Weights of a small GPT-style language model, trained from scratch on English Wikipedia: 2 heads of 64, a variant of SOAP for these matrices.
Each number is 50 + 12 x the weight over its row's rms, rounded and kept within 0 to 99. Layers, rows and columns count from 0. The size before them is the row's rms in percent of the matrix's.

# down: layer 2 MLP down (transposed), 640x160, rms 0.124, rows 362-383, columns 0-159
# up: layer 2 MLP up, 640x160, rms 0.18, rows 363-383, columns 0-159
down362 106:51 58 74 35 21 36 51 48 42 41 71 56 46 46 49 47 45 54 47 55 53 38 62 57 30 52 47 30 55 45 43 57 47 54 44 47 49 58 68 19 77 50 32 53 52 47 61 60 69 54 57 35 55 54 31 48 50 47 55 68 46 33 72 35 42 42 42 51 60 59 48 60 33 55 49 55 43 39 51 29 50 52 54 44 60 49 72 47 31 21 64 71 48 42 53 48 49 43 44 63 59 52 60 61 58 54 47 48 32 42 38 64 45 50 59 51 50 45 41 52 79 36 43 56 57 53 48 46 88 45 65 72 75 26 50 52 43 40 49 34 79 50 39 60 57 48 47 68 57 35 49 52 58 32 50 43 64 69 63 74
up363 100:66 49 54 48 55 41 68 48 44 52 70 51 59 58 49 52 66 47 74 61 57 62 60 56 41 50 57 49 71 31 40 37 64 38 48 46 50 50 44 40 54 45 57 65 67 49 59 39 15 30 52 35 55 63 59 36 76 50 44 54 48 45 57 25 57 30 53 66 51 56 41 37 64 51 66 46 51 64 18 37 61 47 30 55 69 49 61 46 39 49 59 65 29 28 39 38 41 59 44 59 46 57 48 53 55 48 38 24 50 51 64 56 64 52 61 70 52 51 44 54 54 57 60 53 27 57 28 64 33 55 42 45 77 47 34 32 54 48 48 54 68 42 64 47 48 66 50 54 42 36 29 35 41 39 42 36 63 68 32 43
down363 102:34 63 52 44 40 47 39 77 57 27 35 49 27 40 62 60 62 50 36 50 64 52 71 43 37 37 49 54 66 61 57 68 49 41 65 46 49 50 57 58 47 53 34 51 57 71 51 50 38 63 52 38 62 48 50 66 38 67 44 68 52 47 35 45 35 42 55 40 46 51 49 37 44 47 81 30 40 52 67 22 42 62 59 56 56 49 51 49 38 48 44 55 51 58 30 35 31 52 64 55 43 35 44 21 68 50 61 42 58 50 55 21 44 51 58 41 51 63 53 35 57 43 63 76 57 48 39 58 52 50 73 60 53 58 74 63 57 51 40 46 35 44 38 33 52 43 29 47 42 37 15 66 37 48 51 74 51 47 45 53
up364 110:64 62 42 35 53 40 52 57 57 32 53 40 48 42 78 21 46 65 66 31 56 56 43 26 38 58 58 67 54 62 52 57 61 62 37 61 58 51 45 62 53 56 68 50 58 46 64 59 44 59 53 52 54 59 42 76 44 51 44 45 43 80 32 41 53 31 44 53 40 42 44 41 39 47 69 34 74 67 43 46 58 53 52 50 70 43 42 48 36 62 27 27 60 38 58 70 50 36 49 58 35 49 28 67 60 55 61 57 32 34 69 26 66 50 51 22 58 43 45 43 51 40 58 55 50 59 49 49 54 39 39 50 42 39 49 48 58 42 47 59 57 39 41 35 43 40 60 63 42 65 60 37 23 35 71 39 56 73 61 49
down364 107:32 59 25 50 39 12 43 40 57 49 55 50 52 41 35 50 77 27 44 52 60 47 35 75 61 47 40 61 63 63 61 50 55 60 65 47 55 56 50 41 34 60 64 55 48 59 38 68 55 55 48 59 48 45 43 45 52 49 53 56 44 27 47 37 56 66 41 57 56 67 67 67 62 59 28 52 47 34 61 56 46 34 63 64 29 44 66 43 44 51 39 46 58 31 53 57 69 23 47 68 59 47 60 30 40 52 58 46 43 49 35 76 39 52 56 62 55 64 41 52 55 28 49 36 69 65 55 42 44 45 78 44 34 51 61 64 62 37 40 44 46 46 40 34 37 43 59 44 68 42 51 41 62 73 32 47 48 64 35 48
up365 114:35 43 65 49 47 53 44 57 48 46 32 47 58 59 39 27 47 46 26 39 63 49 52 36 71 41 46 49 56 47 47 26 61 54 27 53 68 49 34 65 46 48 66 42 52 49 44 36 71 40 71 50 82 41 46 58 37 43 42 68 43 47 47 68 62 76 58 30 29 44 44 43 25 62 51 56 52 61 54 33 50 64 53 48 41 48 34 49 63 53 50 56 54 47 30 55 47 35 58 55 21 52 47 77 56 55 64 43 31 61 45 53 60 41 60 43 33 40 64 52 43 38 52 55 61 43 66 41 83 44 60 44 34 45 61 38 46 30 53 47 40 34 62 64 67 28 61 66 32 56 58 50 47 51 44 42 48 41 66 35
down365 102:63 56 36 36 46 41 77 43 41 49 47 51 42 54 34 38 53 48 56 36 37 58 29 56 35 50 40 56 41 40 29 69 37 61 69 44 36 59 55 31 57 49 47 40 50 60 49 33 42 38 19 40 44 67 25 55 42 38 63 54 48 33 46 39 24 47 46 27 47 53 52 50 57 19 56 35 61 48 31 61 38 35 48 25 38 29 62 60 38 55 53 38 33 60 34 56 29 54 43 56 57 48 43 53 39 49 43 65 66 48 73 50 40 71 60 36 49 59 53 58 44 68 48 68 61 34 34 49 52 51 35 56 51 47 56 72 52 49 39 60 64 40 48 32 48 60 45 32 68 63 43 46 55 32 59 68 45 52 51 63
up366 088:43 61 38 62 34 75 40 65 46 57 43 61 65 63 48 55 39 73 52 35 45 60 44 30 27 54 59 60 39 22 49 47 38 57 62 57 51 32 40 54 44 60 35 67 53 56 47 49 52 34 59 29 58 38 64 43 33 65 41 28 55 69 46 53 65 46 73 39 60 57 40 51 47 39 66 68 43 56 54 31 70 40 48 50 49 39 53 45 47 55 50 51 57 39 30 71 67 37 36 40 16 42 56 68 50 25 45 41 59 72 44 58 57 66 42 46 35 69 53 50 57 57 46 55 54 33 58 67 47 51 51 54 53 49 27 34 64 54 54 54 42 41 65 31 45 49 49 58 60 59 69 46 47 38 61 37 64 65 72 39
down366 083:47 34 62 33 35 34 36 53 52 49 61 29 61 44 59 47 48 39 46 71 40 53 52 53 47 69 68 50 60 56 44 65 33 57 45 38 58 63 44 29 66 54 53 36 37 37 55 43 37 58 61 54 63 40 66 40 62 43 43 37 53 45 67 39 39 48 35 48 30 31 46 41 72 47 53 53 32 56 62 48 38 40 36 51 31 53 53 62 44 43 38 48 70 43 47 35 46 49 49 65 66 53 70 62 73 44 39 62 57 51 50 53 44 34 40 46 57 35 56 64 62 51 69 43 35 46 65 51 47 52 69 29 83 43 44 79 32 55 11 49 42 35 47 51 43 41 51 42 40 59 31 69 59 65 44 72 57 44 43 48
up367 104:55 40 36 62 76 48 54 34 47 76 66 55 53 56 62 56 62 59 39 71 50 38 39 63 38 80 11 45 37 53 39 37 43 44 43 39 61 79 35 38 51 39 55 60 53 52 19 50 45 56 57 43 65 44 57 51 55 40 65 47 59 63 67 44 54 45 43 53 33 39 34 61 48 47 39 42 64 37 46 57 46 66 58 53 60 34 21 52 43 51 61 65 51 58 45 54 60 70 40 55 59 49 64 41 56 58 59 58 41 56 62 50 45 63 52 62 15 38 52 56 52 48 36 39 61 64 46 35 48 70 53 56 56 52 55 58 47 53 60 39 53 44 46 58 45 62 50 23 53 53 44 39 64 46 52 68 72 43 23 29
down367 103:65 53 50 48 42 33 28 53 40 56 50 57 50 68 53 67 52 56 63 58 47 62 51 44 45 48 72 60 51 56 29 62 63 46 32 48 28 37 48 44 50 58 36 48 55 64 39 66 56 46 39 44 50 62 33 26 72 31 51 40 47 62 45 35 51 57 45 49 43 54 47 48 79 54 53 41 43 46 25 49 62 46 37 50 40 63 50 39 55 58 74 24 74 43 80 44 72 47 69 47 54 90 55 53 63 46 50 43 55 48 59 43 80 60 57 52 51 41 48 65 53 37 30 46 50 53 41 47 49 58 45 32 62 43 63 45 43 48 25 24 69 44 50 46 63 49 47 68 38 51 30 40 40 49 64 47 42 47 59 69
up368 112:37 49 56 37 57 66 62 32 40 34 57 41 28 62 54 28 53 72 51 60 52 45 62 67 67 50 50 54 67 32 36 59 60 68 55 48 46 47 54 49 54 70 48 37 41 46 52 20 36 61 27 56 55 60 57 34 61 39 51 75 44 51 41 52 52 22 53 64 45 45 38 35 51 43 37 47 38 32 40 57 56 30 28 66 43 54 26 49 51 65 45 11 38 44 52 52 74 59 56 46 46 50 82 62 53 37 41 67 61 32 50 41 60 39 49 51 46 54 51 54 49 68 56 44 61 58 50 53 30 55 38 34 40 49 39 38 60 49 46 46 44 34 50 50 62 47 52 46 35 20 54 46 48 43 37 39 69 59 56 52
down368 105:57 57 67 38 53 45 79 66 70 43 36 40 41 57 62 49 45 50 35 35 38 46 46 45 53 42 51 69 59 42 53 62 53 41 53 43 60 42 41 52 40 36 51 75 35 55 62 49 25 54 32 55 52 36 59 38 48 73 25 40 67 58 60 49 52 56 67 60 55 60 56 51 42 42 55 40 48 60 47 68 56 44 47 53 13 41 52 35 57 50 48 20 67 68 47 69 62 63 64 51 43 30 35 49 56 59 47 41 53 69 51 39 51 49 71 64 55 65 36 56 72 61 60 58 48 55 39 50 56 35 60 34 66 44 27 53 37 76 58 41 52 33 43 50 22 58 57 37 50 64 67 53 47 65 56 31 44 36 58 49
up369 106:37 64 52 37 61 70 46 53 43 58 49 19 21 50 34 32 47 60 74 61 35 43 32 39 37 38 45 45 43 39 53 58 46 63 60 24 39 34 50 46 45 42 51 25 67 30 37 59 61 43 37 42 33 55 31 49 51 48 43 53 56 56 39 45 34 43 42 64 34 28 45 61 70 49 40 56 44 56 55 39 48 62 51 63 63 50 51 52 52 55 43 57 41 31 49 62 69 60 48 44 67 35 42 27 69 55 42 52 44 48 49 56 33 46 50 63 62 64 38 29 46 47 61 51 50 56 30 54 35 37 50 72 38 35 58 49 54 34 53 71 64 57 49 36 49 69 57 47 21 57 41 36 46 82 65 42 56 46 54 38
down369 102:54 57 62 54 27 35 42 58 41 49 52 30 28 49 46 49 35 56 18 44 48 30 77 62 65 63 56 50 59 44 30 39 40 43 54 49 48 41 65 19 66 55 47 51 44 65 37 51 51 47 24 48 38 58 77 58 57 44 35 37 55 45 45 52 65 57 58 28 71 69 52 42 38 50 49 48 56 55 43 38 34 36 39 52 20 56 32 52 59 54 46 90 47 51 34 60 41 52 47 36 48 40 60 46 34 68 66 62 56 51 63 46 52 51 57 71 66 48 65 55 58 42 42 57 59 65 57 53 58 65 45 62 56 46 49 48 48 64 54 50 46 53 59 48 38 21 48 65 41 50 37 51 71 50 55 68 64 32 59 51
up370 099:55 52 46 38 48 59 69 39 29 42 43 58 54 59 56 44 52 68 75 43 72 42 72 50 65 48 64 66 39 59 72 60 67 26 61 56 53 72 81 58 56 61 50 51 40 54 50 55 34 55 36 35 46 74 55 60 54 29 62 44 44 46 69 39 58 52 52 68 33 55 53 50 57 56 26 36 54 38 60 45 37 47 45 49 42 56 56 55 36 95 71 46 43 55 57 50 53 55 65 49 52 60 61 54 54 47 36 56 45 51 51 45 57 59 61 51 47 50 41 31 49 46 50 37 65 39 36 50 32 39 47 39 52 76 58 48 65 42 56 56 47 69 21 39 32 67 48 30 60 57 54 48 35 42 32 49 71 47 47 39
down370 097:43 53 58 62 35 59 41 81 65 61 19 49 50 48 57 36 50 50 51 43 64 49 51 44 55 67 40 39 56 21 41 38 41 73 54 63 34 48 51 35 59 27 47 46 55 61 51 70 33 65 43 61 28 50 45 44 36 52 66 43 29 58 40 35 32 40 33 47 38 47 34 48 53 55 56 66 28 47 54 53 49 36 53 51 53 56 49 58 51 48 63 45 41 58 60 36 58 62 34 37 46 32 38 73 46 58 30 42 45 55 41 38 65 32 46 53 51 51 53 63 48 80 46 51 61 48 37 61 50 43 36 65 47 53 40 39 31 56 44 23 49 57 70 28 49 59 56 57 30 59 19 45 37 53 51 40 66 66 66 41
up371 098:55 47 42 41 42 83 54 39 33 50 64 43 56 58 63 36 39 52 47 46 47 73 27 68 48 26 37 43 51 38 47 53 64 48 43 60 68 63 59 69 39 45 60 68 42 66 46 43 59 58 70 78 64 58 46 36 58 61 49 42 66 73 52 61 62 44 54 77 54 70 37 42 39 25 49 54 61 71 58 61 49 56 44 50 54 59 47 66 38 51 37 46 46 38 67 47 18 60 42 30 26 29 63 46 55 33 32 44 39 56 57 49 41 44 49 40 48 44 59 48 43 57 44 45 53 67 53 60 52 53 60 52 46 31 46 53 47 49 61 63 62 37 46 63 69 46 51 42 59 43 48 62 44 59 12 53 40 67 47 39
down371 084:36 52 38 71 56 55 47 61 46 46 46 47 50 45 39 46 36 45 34 50 56 36 51 41 28 49 64 53 36 54 51 21 64 54 39 47 46 31 50 49 46 36 45 29 57 34 40 56 62 71 45 55 36 60 36 47 69 66 56 50 37 49 68 62 33 47 39 33 61 71 45 37 57 52 42 38 53 41 52 40 40 44 46 53 36 53 52 34 61 46 43 71 48 45 69 41 55 30 48 66 37 63 39 46 58 64 77 55 52 53 35 31 44 19 43 18 51 46 59 63 44 47 46 47 34 43 34 37 69 32 41 36 41 28 43 50 19 54 48 36 35 54 49 57 26 55 47 49 41 53 28 60 78 50 36 48 51 46 37 53
up372 096:57 50 30 59 52 59 60 54 39 48 37 58 39 45 24 49 56 61 55 42 52 71 47 43 54 28 74 57 57 49 50 53 50 71 64 50 64 72 48 39 43 30 55 41 69 54 54 43 49 36 43 53 56 60 87 45 58 54 44 47 32 50 39 45 46 42 35 37 78 32 41 32 28 56 38 47 38 36 46 56 35 76 51 70 68 55 37 67 39 43 49 55 47 56 47 44 57 79 57 83 61 46 65 44 38 47 46 56 46 52 61 49 72 47 45 47 31 34 53 44 47 42 32 53 57 53 41 65 52 55 44 78 61 46 38 41 59 55 65 47 37 39 70 46 41 50 55 54 36 39 51 54 44 52 63 28 58 54 50 22
down372 093:36 54 41 35 58 60 48 52 40 37 40 29 51 58 46 60 72 67 63 63 48 35 32 43 57 53 48 36 43 70 46 41 46 31 35 56 42 53 73 55 53 64 60 34 65 36 42 54 52 60 49 26 40 44 51 60 30 41 65 63 60 53 65 47 45 44 57 55 39 33 49 56 58 18 52 55 77 58 31 38 70 30 61 52 41 37 51 22 35 41 69 49 31 48 46 54 53 47 33 38 39 51 53 53 59 52 37 39 55 35 37 61 34 70 61 58 46 71 31 42 49 44 38 31 53 60 35 41 44 67 31 44 61 32 52 47 54 69 67 67 59 61 42 45 60 30 60 36 60 46 36 44 53 56 45 58 61 48 42 65
up373 094:59 55 60 53 35 41 45 48 51 63 76 29 56 43 41 62 44 43 56 62 29 51 50 48 38 41 51 55 49 57 50 24 68 47 46 50 73 53 51 54 40 52 51 38 33 54 27 33 52 54 44 35 61 46 54 41 33 54 67 78 34 48 35 45 54 53 55 45 52 50 20 56 47 32 36 39 27 48 53 55 68 51 67 48 22 58 81 34 46 31 49 31 62 68 30 59 62 62 63 46 57 40 64 65 55 66 40 49 28 75 51 58 38 45 47 60 39 50 44 40 38 55 46 57 54 51 52 57 45 26 58 71 36 36 61 50 60 66 65 57 61 62 52 59 40 54 32 38 27 58 59 61 62 60 60 51 58 41 47 48
down373 096:63 61 56 46 48 49 62 54 56 44 44 59 57 32 69 52 69 42 44 46 63 72 51 64 86 48 49 44 40 41 38 61 57 76 45 60 44 45 70 48 67 58 64 66 49 61 34 51 41 68 52 53 56 28 53 62 34 60 60 65 45 52 51 60 65 46 33 51 43 51 41 21 63 77 45 46 49 53 62 47 39 64 47 38 26 77 50 74 47 50 44 55 61 36 53 39 48 25 44 58 47 63 44 67 62 47 51 49 58 40 65 56 70 51 44 64 39 29 51 53 45 71 65 29 37 74 57 52 45 45 50 53 35 24 57 42 46 56 63 51 49 68 41 50 37 26 50 61 52 43 55 44 57 35 59 31 54 57 66 53
up374 108:42 28 57 65 53 42 68 45 29 60 64 41 72 51 48 47 44 53 55 67 51 42 38 58 44 40 54 58 27 39 58 75 31 46 40 45 48 40 49 43 45 39 49 60 38 49 40 57 53 51 45 50 62 68 34 35 59 68 68 48 78 59 48 50 57 35 57 55 51 48 46 63 56 44 52 52 61 47 37 69 60 52 57 62 48 49 60 38 12 57 81 68 35 60 53 67 68 32 59 36 66 43 58 45 36 50 51 45 49 41 52 34 44 55 37 55 39 55 35 63 47 54 38 43 52 48 41 38 75 45 54 47 32 60 71 27 56 47 36 66 60 40 46 39 47 46 56 67 57 63 44 77 76 51 54 65 51 43 22 61
down374 110:79 54 59 59 50 51 41 25 55 41 76 26 44 60 68 59 36 59 51 45 43 57 41 72 54 68 39 50 57 58 52 53 43 36 54 22 68 58 42 61 45 50 49 44 55 44 52 76 56 61 35 57 65 48 45 59 61 59 43 24 62 45 41 44 64 54 69 36 51 43 42 38 58 55 12 44 38 47 45 58 52 51 34 65 33 66 86 60 61 48 46 50 45 58 69 59 31 53 51 78 44 60 68 50 54 42 53 45 42 50 52 42 42 50 60 58 51 43 48 71 53 28 53 61 52 51 39 54 60 41 50 29 56 31 40 41 55 45 57 53 43 74 45 68 69 35 37 39 64 55 62 65 38 63 42 42 51 40 55 47
up375 105:50 62 56 54 66 33 36 33 65 52 48 47 45 48 41 41 41 51 42 34 45 48 59 45 80 41 47 72 56 29 58 46 61 66 51 48 54 40 42 64 54 41 50 27 32 26 54 31 40 36 58 31 58 72 54 40 59 50 44 57 37 73 55 52 36 48 45 47 55 35 40 58 48 51 44 36 52 42 37 52 68 74 32 52 21 72 43 38 28 40 55 37 43 44 50 60 54 51 44 41 56 65 38 60 66 46 59 58 50 45 55 54 74 35 45 56 57 60 48 48 75 41 51 54 36 32 35 58 57 50 44 46 36 70 25 62 58 50 40 58 47 45 61 73 46 46 40 61 42 32 86 49 41 56 67 30 56 68 49 58
down375 111:53 58 61 49 59 49 58 69 22 28 22 42 80 42 41 78 39 56 29 44 43 53 60 59 64 47 35 72 43 26 43 69 46 40 54 43 56 45 36 52 70 37 42 68 46 46 61 45 39 41 39 38 63 48 70 60 40 67 25 62 40 55 37 35 40 54 51 57 37 47 42 48 77 55 46 67 52 39 69 45 44 46 43 55 78 41 56 61 59 49 67 58 56 51 20 63 64 65 56 49 51 42 41 53 44 57 58 47 50 55 39 52 59 42 31 47 45 55 47 61 53 57 40 84 49 43 48 70 67 66 54 45 32 49 50 59 41 53 43 59 48 41 57 43 58 50 58 50 62 39 61 53 38 40 22 47 60 57 43 56
up376 102:68 66 58 40 54 41 57 70 58 49 75 53 61 36 67 48 46 73 53 49 61 34 24 59 43 59 42 51 61 43 67 49 33 53 55 44 62 41 25 54 68 48 45 53 47 65 31 56 53 30 53 48 42 38 64 56 54 46 45 22 47 50 70 53 39 54 49 50 52 52 76 52 41 43 58 31 38 62 40 43 67 29 66 56 50 40 36 24 50 53 36 72 29 46 55 39 49 29 47 38 55 37 42 26 63 55 75 25 68 36 60 56 48 52 56 30 37 59 31 60 62 70 44 75 31 39 42 52 49 58 44 47 48 54 47 61 39 58 40 59 39 57 52 53 44 47 62 46 60 72 43 47 44 61 42 52 38 39 53 57
down376 102:58 61 44 51 44 37 68 50 19 51 62 59 66 33 57 48 48 32 34 34 47 65 51 48 64 24 73 48 43 40 66 61 65 60 50 60 46 65 33 44 35 53 46 41 55 45 44 49 36 16 43 46 37 60 36 38 55 41 52 53 59 47 40 59 64 54 47 53 38 60 51 64 46 50 63 52 46 48 57 49 31 66 55 71 45 45 54 42 38 21 24 41 50 52 50 60 69 44 69 48 51 69 42 68 39 54 47 44 75 49 56 22 38 39 32 66 53 35 56 46 52 54 50 45 56 63 43 38 52 41 45 50 45 67 68 72 53 51 49 55 52 44 57 50 33 51 26 36 36 47 71 33 54 52 32 45 39 64 20 48
up377 090:43 41 49 52 46 29 74 47 52 40 50 36 49 57 57 28 59 42 66 61 59 43 45 79 68 43 69 43 56 42 63 60 57 53 25 32 35 55 61 58 65 44 31 40 55 38 42 69 52 32 62 59 62 46 51 60 53 58 39 61 71 41 37 26 49 53 20 71 38 39 52 43 57 35 64 40 30 62 31 29 55 64 45 46 49 58 51 64 54 52 34 63 58 52 60 24 66 43 65 53 63 38 65 49 35 52 56 53 37 69 38 34 40 59 62 40 45 43 43 36 32 45 64 54 48 60 36 73 45 68 48 38 46 54 62 42 53 42 49 77 59 47 53 43 27 47 37 54 58 49 51 59 52 59 49 43 36 49 71 41
down377 090:49 53 48 46 70 45 45 43 68 65 32 57 63 86 37 46 54 74 55 30 56 49 44 52 33 46 70 33 54 60 62 67 40 47 52 53 36 52 55 36 55 29 54 43 66 49 55 40 68 56 45 35 67 47 32 41 63 52 60 68 48 44 61 36 41 61 41 27 59 62 41 32 66 48 61 42 57 40 59 64 43 56 42 63 39 59 41 48 46 46 57 47 44 50 35 44 19 50 40 49 52 59 54 54 27 41 52 52 56 35 51 73 48 45 55 66 48 39 51 52 57 61 56 48 36 33 74 70 55 43 66 41 49 33 68 58 58 57 48 32 52 30 43 22 53 64 54 75 64 60 76 61 48 38 39 39 46 44 32 61
up378 100:40 49 38 20 65 58 42 44 51 71 77 62 57 40 59 48 54 42 63 43 39 50 52 59 49 50 48 43 52 47 61 66 42 55 45 74 51 37 63 53 48 48 56 51 40 49 35 49 58 70 38 44 58 45 31 29 66 43 40 51 65 50 52 49 39 32 46 47 81 55 54 25 59 31 55 59 57 17 52 54 56 49 57 55 49 47 48 43 36 60 56 46 68 47 57 30 45 44 43 66 53 50 47 63 25 39 41 58 53 66 37 38 61 51 49 48 45 73 56 52 52 50 52 73 69 50 31 67 61 63 38 62 56 35 26 43 20 63 50 62 66 50 63 35 70 37 34 32 43 48 51 47 65 37 30 49 39 45 48 29
down378 106:54 50 57 64 31 34 50 54 51 50 66 56 48 49 38 63 44 47 45 55 58 42 58 44 65 54 49 42 37 55 62 64 40 70 55 51 46 39 22 58 54 48 33 80 53 50 30 71 40 46 14 56 52 19 37 38 56 37 42 58 52 70 46 71 52 46 49 41 34 36 32 51 36 49 50 39 42 46 56 64 35 36 50 58 46 55 41 22 27 42 51 47 12 55 46 55 39 42 79 39 52 56 53 48 55 47 38 43 43 35 48 50 37 54 69 36 58 56 51 38 67 67 65 40 48 62 43 56 50 70 54 51 53 50 40 32 33 56 39 66 58 42 64 60 45 41 48 37 38 58 47 49 59 60 29 30 34 50 44 64
up379 099:64 80 53 63 40 59 45 39 54 56 47 61 77 46 47 59 43 51 62 49 34 35 41 58 34 51 37 55 30 45 76 53 46 49 74 48 59 51 61 63 54 53 65 73 50 55 43 41 52 72 46 64 43 56 47 48 36 52 54 58 52 24 55 70 54 34 55 71 38 57 35 50 25 48 49 83 69 51 39 64 61 13 41 43 45 24 58 63 68 31 33 52 41 46 68 32 65 57 53 43 38 60 66 57 45 42 56 44 44 61 44 56 48 40 54 53 58 59 44 53 47 36 45 35 58 50 49 38 48 51 55 36 43 45 43 38 43 39 75 33 64 49 46 34 45 56 48 48 64 54 28 52 51 41 40 55 54 39 36 73
down379 103:44 52 61 65 39 56 48 91 60 53 35 70 50 53 52 37 29 32 64 42 51 52 54 47 57 40 61 50 40 48 61 54 58 41 53 66 56 26 41 40 64 58 42 41 63 52 58 50 71 64 42 81 53 39 59 63 43 47 82 43 33 62 64 61 54 47 54 62 21 29 40 26 49 26 57 49 52 53 55 54 53 51 49 52 48 30 70 56 43 51 46 40 66 48 35 48 67 61 59 56 43 49 43 48 39 73 68 65 61 42 60 52 54 61 51 32 39 51 45 56 58 43 48 40 47 55 59 46 39 46 68 53 47 45 51 45 49 33 52 80 56 62 34 54 47 54 49 43 55 12 48 43 53 76 63 53 46 68 33 47
up380 101:48 30 56 62 60 57 29 52 45 52 52 54 36 57 66 53 55 59 70 45 59 54 37 30 76 64 37 36 63 49 55 48 48 61 63 29 60 65 46 58 44 62 51 27 58 42 56 46 45 34 45 56 62 64 36 02 53 45 57 47 58 50 55 48 75 50 66 43 58 50 56 54 53 51 30 47 39 60 47 31 50 42 53 66 35 55 46 45 22 50 61 66 57 46 48 71 40 34 47 67 60 38 59 48 57 50 29 71 62 56 65 55 37 87 26 58 42 49 52 45 60 48 40 35 45 61 47 39 45 74 53 55 27 57 43 36 45 53 65 46 50 58 56 44 42 43 46 19 53 49 34 52 45 55 46 58 60 45 45 57
down380 100:59 48 24 39 42 67 48 44 59 48 39 48 61 55 52 46 59 62 41 58 31 36 62 56 36 46 54 63 43 64 49 58 43 43 49 62 54 38 73 65 42 30 52 83 44 27 53 57 50 40 55 27 50 57 47 67 53 57 75 54 42 49 62 59 36 54 28 49 57 50 34 39 49 49 62 38 59 22 56 57 82 46 71 45 64 48 64 27 49 61 54 61 50 38 63 69 46 58 33 37 54 36 49 27 60 66 55 32 46 45 58 46 57 33 67 53 34 64 42 42 61 46 23 58 76 56 54 40 60 34 49 39 56 59 56 60 58 70 37 54 44 49 59 35 61 54 58 77 47 49 66 45 55 66 49 60 50 46 46 38
up381 093:39 35 51 41 61 50 31 50 44 41 63 55 50 41 48 81 41 54 61 54 48 81 48 60 45 40 43 53 55 40 41 42 56 43 42 38 31 42 37 44 52 36 49 43 51 41 47 44 48 34 15 60 76 58 33 50 33 73 54 50 68 52 54 45 54 45 51 45 30 42 33 40 71 61 33 53 48 65 61 64 58 42 53 39 53 44 50 35 48 63 51 56 40 70 43 73 63 37 71 59 34 73 45 35 54 50 71 56 66 43 69 46 53 51 46 41 59 60 51 52 46 55 56 54 48 46 26 37 61 69 39 49 42 42 56 49 69 39 65 47 56 41 13 47 36 44 46 63 66 48 57 63 57 43 57 25 31 37 61 63
down381 095:58 31 73 51 52 76 35 49 44 43 42 46 45 62 61 43 41 61 43 48 47 43 58 61 48 45 63 41 32 50 51 30 26 59 53 62 70 57 52 52 43 37 67 20 50 65 15 54 72 48 55 52 39 40 61 57 55 42 45 71 40 42 45 66 63 65 63 44 47 68 41 43 40 69 40 52 61 59 55 58 41 50 52 62 51 59 62 65 50 35 49 63 40 59 53 53 62 62 41 65 68 41 64 52 61 55 35 71 53 55 48 50 72 73 43 56 47 49 39 47 48 68 51 46 67 66 67 68 57 55 56 57 59 52 54 60 37 44 39 67 49 64 54 43 44 55 32 60 29 42 41 62 43 56 59 84 34 21 50 57
up382 086:39 47 26 37 52 68 39 27 55 40 66 47 31 49 66 34 67 52 57 50 67 72 74 53 53 39 43 47 47 55 58 86 55 48 50 49 53 66 52 63 40 37 44 54 57 51 50 53 43 43 60 33 54 62 39 60 44 58 61 54 50 55 34 19 52 40 54 49 53 57 39 50 42 53 39 32 63 59 56 41 42 61 55 50 40 48 42 64 63 47 54 58 36 35 45 56 43 60 47 53 51 66 59 54 40 55 23 52 41 50 60 57 67 47 49 25 56 54 38 52 56 50 50 51 32 26 58 45 39 34 55 49 55 44 47 91 68 57 36 48 38 27 43 52 60 54 41 49 32 49 54 59 41 30 46 62 38 42 11 76
down382 087:51 50 50 71 52 53 50 58 48 43 29 64 70 37 45 52 50 80 62 60 38 45 38 45 29 45 35 67 51 43 56 32 53 64 57 51 43 73 76 51 38 63 61 25 41 66 43 56 45 50 53 45 63 39 57 44 44 65 43 36 69 42 71 86 45 58 65 63 49 50 45 71 47 56 65 67 78 56 47 57 69 50 72 53 40 62 61 58 58 46 44 42 65 56 66 72 67 46 45 51 56 44 32 52 67 49 71 65 50 48 50 18 50 33 58 41 44 54 70 42 43 49 55 53 58 67 51 68 53 53 62 54 49 56 44 54 42 44 74 49 64 70 56 39 49 53 50 51 62 59 58 51 50 62 46 64 67 49 68 40
up383 095:48 33 57 43 52 51 41 37 44 43 31 60 87 68 58 54 64 60 49 72 50 27 67 68 50 37 62 49 63 37 47 58 63 54 50 31 44 40 47 57 60 49 44 49 39 39 65 48 38 66 38 44 59 43 73 47 58 55 22 46 39 49 53 50 58 66 38 53 60 62 51 56 17 15 45 41 53 43 50 41 81 51 60 48 52 72 52 53 65 32 39 61 48 33 46 43 52 67 44 57 45 41 47 49 43 58 35 50 50 42 52 18 74 60 62 55 59 48 66 50 41 31 41 45 37 62 53 56 45 30 36 40 64 39 61 30 57 42 67 61 50 63 50 61 48 37 31 52 46 62 58 48 60 44 32 52 55 47 56 41
down383 093:78 63 55 55 45 56 54 56 67 55 33 43 56 32 59 39 58 65 50 38 29 68 58 50 71 45 43 60 50 59 42 56 33 24 57 57 70 39 30 65 21 45 50 77 30 65 56 62 37 52 39 48 46 43 58 46 39 72 49 78 57 45 52 76 31 43 44 57 44 25 60 60 46 49 36 51 74 57 46 40 37 54 55 43 41 38 45 41 59 39 40 57 60 47 46 35 59 53 64 32 47 49 35 53 46 39 52 29 42 52 46 42 64 34 37 50 54 56 51 53 58 46 33 62 51 61 58 35 73 52 63 48 46 60 36 51 59 57 55 52 55 20 61 60 30 57 58 53 69 41 55 34 55 49 72 42 32 34 49 44